Weights of a small transformer language model.
Size: 12 layers, width 160, 2 heads of 64, vocabulary 7694, 5.96M parameters.
Each number is 500 + 40 x the weight over its row's rms, rounded and kept within 0 to 999. Layers, rows and columns count from 0. Numbers have three digits each. The size before them is the row's rms in percent of the matrix's.

# layer 7 MLP up, 640x160, rms 0.144, rows 248-268, columns 0-159
109:456451488539550464476544512515474489501469478465477535483530562474441439531519482498546489509624493510431626508412498506479510556507462581443445513495514428487494490490465502512484487468540469519471456533482394517510503435548485540487531503534451504555575549479544564480555468534541542526545527524475467475457536499537448515458550437496533546527417489482496555529457485486484447467474516504436531535485496489516456448588520468474430470517489546567513465456516573511513558510475497
098:464529509564525522458530446538488480479529470562534477442581549508516558550527508499569498541509539459519545487447600506521469527525501595515559524502470505433517534443527430466531501454522553437504542456548470554505445519521516483448534471489468392426485528531477483497481507463498463484471536507479531486485486503447531553495481508493453512464473497500455520483529454493477585503475498552525539463402548558547503560524502437490481486525426469527385523551494483496561442569561495
098:445529482456461433480520483511467568521522468404541474545487581448527503526531500514491560511607503571488458555505519490454499418517486498502480467482510472496474492520464574512537478491531461485508548532521464456504473486492477475493565534471462457493547523439499498506528520517535509570538559496503479476514548558547499468546463483503460491459516506461483517513420510512531499374423487530477426523500457557477411433503492431460496473489554626519507539597543566469479474519516499
103:538478469505448498498428527518536532453475487503484516480581501497563524567528530532485493525527518517475478500428513535518455503544540498493532544558471506475396477513511554532516438534501532550442483512493483440479466470549391518526461514475501515514559530445546480517501450570565524549528482531487432424501474490544497468440500444512518479453523503450560477534484458403480443544509489567479506495523519481574463490456557465455508497409472595600474469539463532533477554559481558
086:444548510557479634544508493520533501501458493460508423405534494531515524532537436572542483495524473511602485486487502506447501459547487575483545580496395549461521441515581523464520499454508472562535475483495450498512491520540473527541528486479535476513481528535481492493519478503513572504489525509424487506549516479466473457509378489517447464443482531446499414522533549482548455485438483501489473547459547510453505496493521504570479469504515536516532561533487466497549481430532565
102:510513521496471525473451443505532533484450508520415525441558533529504539513523461402584482486445458481493481481463495455492429487389459485505464495515530472583496489461529476509507415517504476565495470455576518461494469512483442482499544491458537596550513481574499450543532510506485537475509554583501458519548513464511519503455517563515530520506502541483593461455495527459569475505556549514548499538464531518491525466415487474547483522402417476536537504555503498442518564505538517
104:540451463537506557494570462494461486497491536472495484527504520577528479591440439492453512494523480522511539481520495465501427521469448467454502502537551426580537503503496537434465532477517509499489479571482482440533555450489457511498453426439538526410477486493526493482547464467524510472497539497541532542498519452515488508513500548591522569516482458468527495564471484506528552491542483543412592490521484501491513471447491447523416384507549464549458576415523515470511538451559526
077:435503495438458453551508445434563465546484523515539506479538609518548530545532467504566495517538474453445576428481523532499508483537460480522459528495479401506463524523457439395531471548476549485579506539528490420431515505450457486486554549470548566458549426496508467489544545509548505521554528516506517515541520392505471555486429476496515537542506531516537494511466519454489533529554480515508487490464513484517519474532429430433537449511505484489476476586526505516498510542473497
115:508461499476504471491480449521452542514533530497579376501482499549522522483524497515556536522531487537561524436523516488490520526461499522521591514494442488448487525462433503438474511496513529526418547516523494419490502496526474528519595489460483491521477476472470562518465539483545484484480586525526529456531593447431539499500465507506485522488494534429500500557470512489473473456433546577533441450469444495485486461422519473469493514552509446530442567583589493498564513446588526
093:506517507471559471570487485482540506486514503495528488507472553548482513415509475444536574463531439416504553466500526499487438518472477450488467474516498442429523638422543500501431435498563532467531470519484467422497507547491491527563458512428517436508539467550571485465507509510551503503545429490549468509560488464479488544454483428525522533495528512538483564513482564457535593488529520507455511412474542498507450466464456505531501444513524441542448513487558502448531491467515549
113:501450457522471581549490469492536517434509433553493472451467538543540455564501425480550499510490548566539477550479591494493485399473428607496547604511494480481495450472480510532520529441467485492453582440509565524502515467542523487498544501479457497470594486572480536523537498524509456537439547462511494487510476530581461489520433461518501514491490519450559531457466454456501529489493470525531618524469548576506526451516524527508514540469443526496507509497488534490453485495517485
114:550457478534534544438524514523439514531491557470487443515497499469528454532463547567613524526533476573433489582429587482488480513472493509516550558494524509506450520492503486518481498481484431483444466499518550455563486478616542498444487508428436511472516564475487546495494414537460459452496467482541490496474492480562438521513553458582496506545483475532516495619491557513484454509470415535466454471510491538491501450473530524446485503436471504502519573521496541479483501516542463
105:480507483517516505390529497461464439464467495519499432467488545534460450572569486529567465593504571480502521502496507497491344440478527494463563585420489452484506458473501541541509504483523540564550464493481532530439496549514509504547527433468496560456524539455523517500501464500521491559470456531447524504485497443548571484505512583520508537520520509534551439614500483507494480475500511612455518494493506493534471497481457498521453534493495514483479512456501474410477490466525479
086:553432502541474508433519486541462493547464533440565463552394451520472468503470487476509527511536497519541453590502467513519464515465557591419489472482505498522464472486469536522458520498461483504492535437469537526528498473501481502426499492512452530440495582455527563541553460481452545531443594474478548528480508501570547495609533453492459495479485453557506448527478495475524501486508429525509511546508485506525508439507537377465467546494485501543544511551452579474492456470546529
101:576495489509534471490551491510457439531504498475498454474538493481440478503480455523470528478527415455522499489548493528470542567466494526457481453494468521521553509509411480564519479515556462558479450463477499547525568474441469529508499486466498501443496512547469524506529517487494507395481553516572457548498524445529625563524490534586501570498472560488464531553510572509544561479477532520557459412486448469493424497460513490512503422506494457471456494494542544545494494462618523
083:462497531561476541480479488516488507524500493494509477529454498438492464465477514487470461521574520492460447462522501523476496434514551550517496461485504475516471523535432454469490501525508454521540568434512427428535471461536504542387597535538494482469472535556486568462580530487440459467478504569537515500433490519504481492511407520534479548571488501454473504471502561559552480448474456422546460505531489478551472542509515420440462518505400463538579510496440549491508521500580455
115:517556460481494465569534449565509544517502622478522409540500473428557615559445554525498511540492437479453478459464503450488538488446484462475477512553453410464447518496504600520473483505505479512449445567542505510428604532521549456449479523478497532470526499477539506486522524500505465471552538455500492483557490491535529491544544448530497524480500511544538485542497524454535468483546448485508497474493519541513417398484531521511530437534550488522504552477521520507490434495457516
094:509541469418515558492422481471515463552471517517426470510476512523526471562465516492487500532496455457547469551523511454444487494479521484513505502547367498519480484550514481416493538531474435525461448489474552457582516562477445469487456462448576553522479505506544475511478417529528514520500595509508547511504518497502490521571529422550519478472495482550530443532422443454471499512605477486455496510513562527490456500477564505558517505470480572508576518468533475559498460462558542
101:518485488544491544474476520497457548430570541499560486484528559461479487528573519518483495474484512481415563488490551399515525484524528475468494586471487509454473532449515501504459506465465525460450450555573464498451462506603463579536545479489431497450488519495505489523500489473536487507423431553493579471517572497500490466477503535521491541489515533467607517470532496482506550529435542531505456557363567500541549546448516489512546550526444492489440502502503481478535557500483508
116:480509505534528542465463515533428476492567480513484416508452516541504431501531462506489588477503485560505493475556502527423481512487436507537478521440534497529494528555528433450417504541523491506441486553551440492491574476568559514512499535451479457555500483462536461477486468477485521492554542526525441544462530545479542567566450505546448471511475512479547481555483493433495502398487555487395445476492519604509446461551442500545471478464489498488540590460509517524528531517549499
088:505522484467590475439538394456443445524482503490542510552547568463460534458509564466433521534607457409468499519569483505433499526432512460501482477503523496485465482522439536534517437517491518508512489540488522481523435450477466495475577486452503538502478528472572546509482492526493479550474467554540570531544491421524510567498533568502509549559480533453460530459493447500522534503543506497538535442532499450524401552514495493502496490447474530521509491494497538506502369478467525
# layer 7 MLP down (transposed), 640x160, rms 0.132, rows 248-267, columns 0-159
109:540507548572550527565502458512549475482530530451500464469508482518513472438499513440470459538530607488465427518529468445488529555491498480516519531561519494496540484553505530517530442518537414494567539488479472439522497483439447491471447436465634474453493517467523489540528502504475523475507440387436502494526471458482520517543512558451441481463491471550480554566494481468566536546490466488531527490397510551505512504490525499567529522484527520487599489490544495495454504442429476
104:491477435519442485537545475424501558471439539550453567577452421503569433421482536489468460547458505527498490543525473484489571528454433464496554538504504484505541464531494550555504505509515493534539560476413449556492474484531447497467488536518476508551572540487574543548485539491538521556506393475504516438512458473490447468448543472472402535510487502556547475508431504529496465514537521477492505518530453512497571474503471547431449535515539527459480427522515480518513510542524446
089:520513511519569539462454512523592548488464471516512545544483476501523454481489476548438470517483448517538538449484531501529556521528473481487459535459511505478473488523497541566522471481475467466398504484506470514542444525468448453540474426511551548526534462554406538487511541423493533517493454444493623454485420540406518540454519528516457476475458462540456539451542470519521496524466483511511465486422616472509537480537461520511580527509518504498580567451518476467478479555526523
106:519520526525522507468489501508493488545525557456594505476537484514482531507579515523517458478439440520499417497587478497486515549514465495463520493506532434470570496627495487448473524483504543483476442520474505545523527498481572492526544571580493556495476466500537474483547590455458470525522480522545468522433534466486473591485473479471477527566477394518421495511490479496433544501508422417478537431477501445560462451503454539520487465549478495435509505475505470555504520539442477
090:502508491487509489504441596459503506460479498557515521544449467453542487467480557477514564542443467470466540558473538497473459486506447523493460562474517451418529501381436532416437520598357504514480483547460521540495479566531484507501503471494456456524438489475483496471520509488446493530558526516490547506489501502508571515480474489481501452513563459398468540538494476581475479515490485531532517542571459498507545483545515524480489523491545548560470551492540518550433548474484446
091:552422755560445518470514473479521459493512510505512545464498427507512471506481494460532406528514505530494471528496498526639487478556567519470499480506437429515510483448458524498563471521494490456501529510513505534559517478479533497505487489516462495518519508448530501511506475495506465473449488542483456590531564460504514507548495479468478449529458522508475520532530514479480482416461492555447503502514504468456441475524545432507487463485521456549484492475528487494472530485503523
115:469495498531458471524538493450471540459492474501482537494522522490521478484555485564530579536470424487480508569498558468584479440498540540481480579390511526476523526532474493493468495404424481514542483527570534550400484463482536484530601458541497590529479479537504500530524476484473428474482493506450496604503479525449463527514471568443469526544393520488490516480511497512552549496514431527565425507467494483481506518558513493528493509502503473466447416508479491550545537480529483
082:531520499541546520507513554560496468430533541506508521474474532434412511454546519515507436516463453526532525507528532462524441479519495566522528538480531527470497452539464573465510547415505502422441505484500513471503450504504553513561491450561508385487480539524521498497446466477527489474452408504502481476432518541526490524565533543516502537463494512515517471452476502539449500466500487517542504408444542496510487456539592487541514585537558574517460472390496441483496552451429522
110:519549444465500540443433516405466442474536624479521496509502513491477516555476474484480447492441504471473516474538487539481544490456505532507470558565522548441477565534497511480506538552550485559452504492449541560478525454434485505531541552450454508531476465508497468569436536432370531490484506548525456488484472516538529523472590474471494486457534447497588576519517478483493512482484452455541530513524523541441530498500491548470480516526547520447445514543562467512416562494481482
100:429515469431487543525473478522472453474478487529554513467505520574501496476536474509517551531587579516448546455488518504448547544567458469492558501569473558502569506493525549519564519435499506515484553509519543581518446439455483471511444493601487460413428547523555491424511519475443456526444512593509507443481498558517486505539474508500472558486436498506506484512466489555554482436473514486470545460363461511520518502500501500497538503482525529482484442493523481472465528455449478
114:430572484489511493439514500525440438436509538516499509424498532512544511497527540468504487449531496475478540446535468477561517535454537481488548470512522523514513458488532469491442551493458438527527515457505441479502511502466468408572549404531518441492497463473588518523540534476481421480544532593539521537518539554569496493526514414454370532476516470488491402515501496515543500507538502462479520524472546563505575487454519469500520441570514461514534476482487507595476493523539484
112:504528463483563484548463529532455425494459425533515569449532514463472409517507554482448462478469497473533474525508515499400558533541573509471564501545595587482482490451524498401518405498566558541503503521563518493445502552514508520529445473460528493499505487494448542548493483490499570466476422483518474410485505406528505539487502535585494543534522516435523537506488482535507488478485525505481461526502519574530426477470483515476497522469515520431474445537536505474468509442526528
103:441482543571438512546485525513448555460554523532510484518539452543489523438490526533525547427415451553536386463515514551431567502510425462497501442492499461512498506529525464388505436550446517520467431493451459496517572556524524482469498523507456446487471489472543486539445488539524516439506460543457432574461491443502510526479528509519573486511504518529522569545479450542484523471513461561478535511475446535520487519560492498497484478454513492520501594525479558579521510546521490
087:502547471471502481522519559531465481426523488523471507507558536497515522514477513512425443520522522466485530486464541460434513512556446422494500534456503496467492523515589511466501455562495528441514497523449461502445584507490522506535498483505500536611440405485482497477437512521481508528512449468560490429461497535504595470506475539524481563522500486487475526504479577580495474534406530513538559473445478540479416506516508530490529549512496537444438507384512422576500534476561475
104:448536524514452510526484478457452515521474464531457567482471451492475479525542498533541461460465532529464514525606523546488531464537476464512488484451481580476530530467555529470488499443531465534529500513511482513526531467578491519528449557426513529599514460439533451541505522504470521572501505562519513411440565533535493436467591438474554469466495461432557592480458464487486516465506463444525538510463503474472549496434479454460514547514453476475459569520581472482491575487450461
082:540575451543508502494497515536435454441559511500498487500539477488497486488538493576595493444535519507517561517532567488429421462525492474525520503503461514529474465528504454511559499568463416479542493525387527504398479491518517496492498508482500501416424529523500540412520481503559479495478540539550447470509463594435560503504550441551545553420459517481531501527439406492499528473427496505477461494449483525543467500503508501460489550477524557490453513525495548522463471496556511
114:510586484477530490501552491550568491480510509475513465486559544557508480494525437480488485416526631501544436461521445445299482473525502487496547486524497555503531460572501441473550501497485567511524516504458501515464461545487532490382451532422528456480513468562513478476486493474456539520529496533434535443503450529481542517533477528485458500494526467519503547520478540503525473463495534512464519549485535503497549461527478524439415492541482504471510538471482498525501488489557452
098:458500514555457489542567535507511512419554427539519496515536490468483464486555518470480545499499521537470542476476539516545517505532526537483507549422530403494495569499466423577505460486520570514413534489516482566507455509507584552532486543499442507470512470531481549499472521493510499477457461502476465482533490494554580514413490479445513489526442466534499500538520527476511523492437485532493501510522483551562600448487485509561527507468470503500326427458494539462440487522540488
106:446472504464442483470476486464588518494473527498501517557533476474502427494508478501472509505551552484591469507568432513437533533485480520498492402530505502450494541540547510549546456588569439553499561405444538506478530473445442511516523563468539479495486511492448442483545437462451514541505524524534512461487442437525537556529507544537523430516452486482579530466526457517472507459548469408471516475548494468441528571461454484507540447534479480540519518523569455510486480532454466
107:458448476597519500441436517540493503475501453521495489535441455455476515453461620515528470474461502542519435469538556486494555524464481494558457478480408498544532516503540509597520534466432427433471555569479488578565468529449506519493452465522504485463482515606462558472528465484511483451479467552497552508537525473402566478532503472492477535449546534549578469483493456455488452507510438548542471512507532508533501468472478554470486506523526513503529443505490463520528522544450512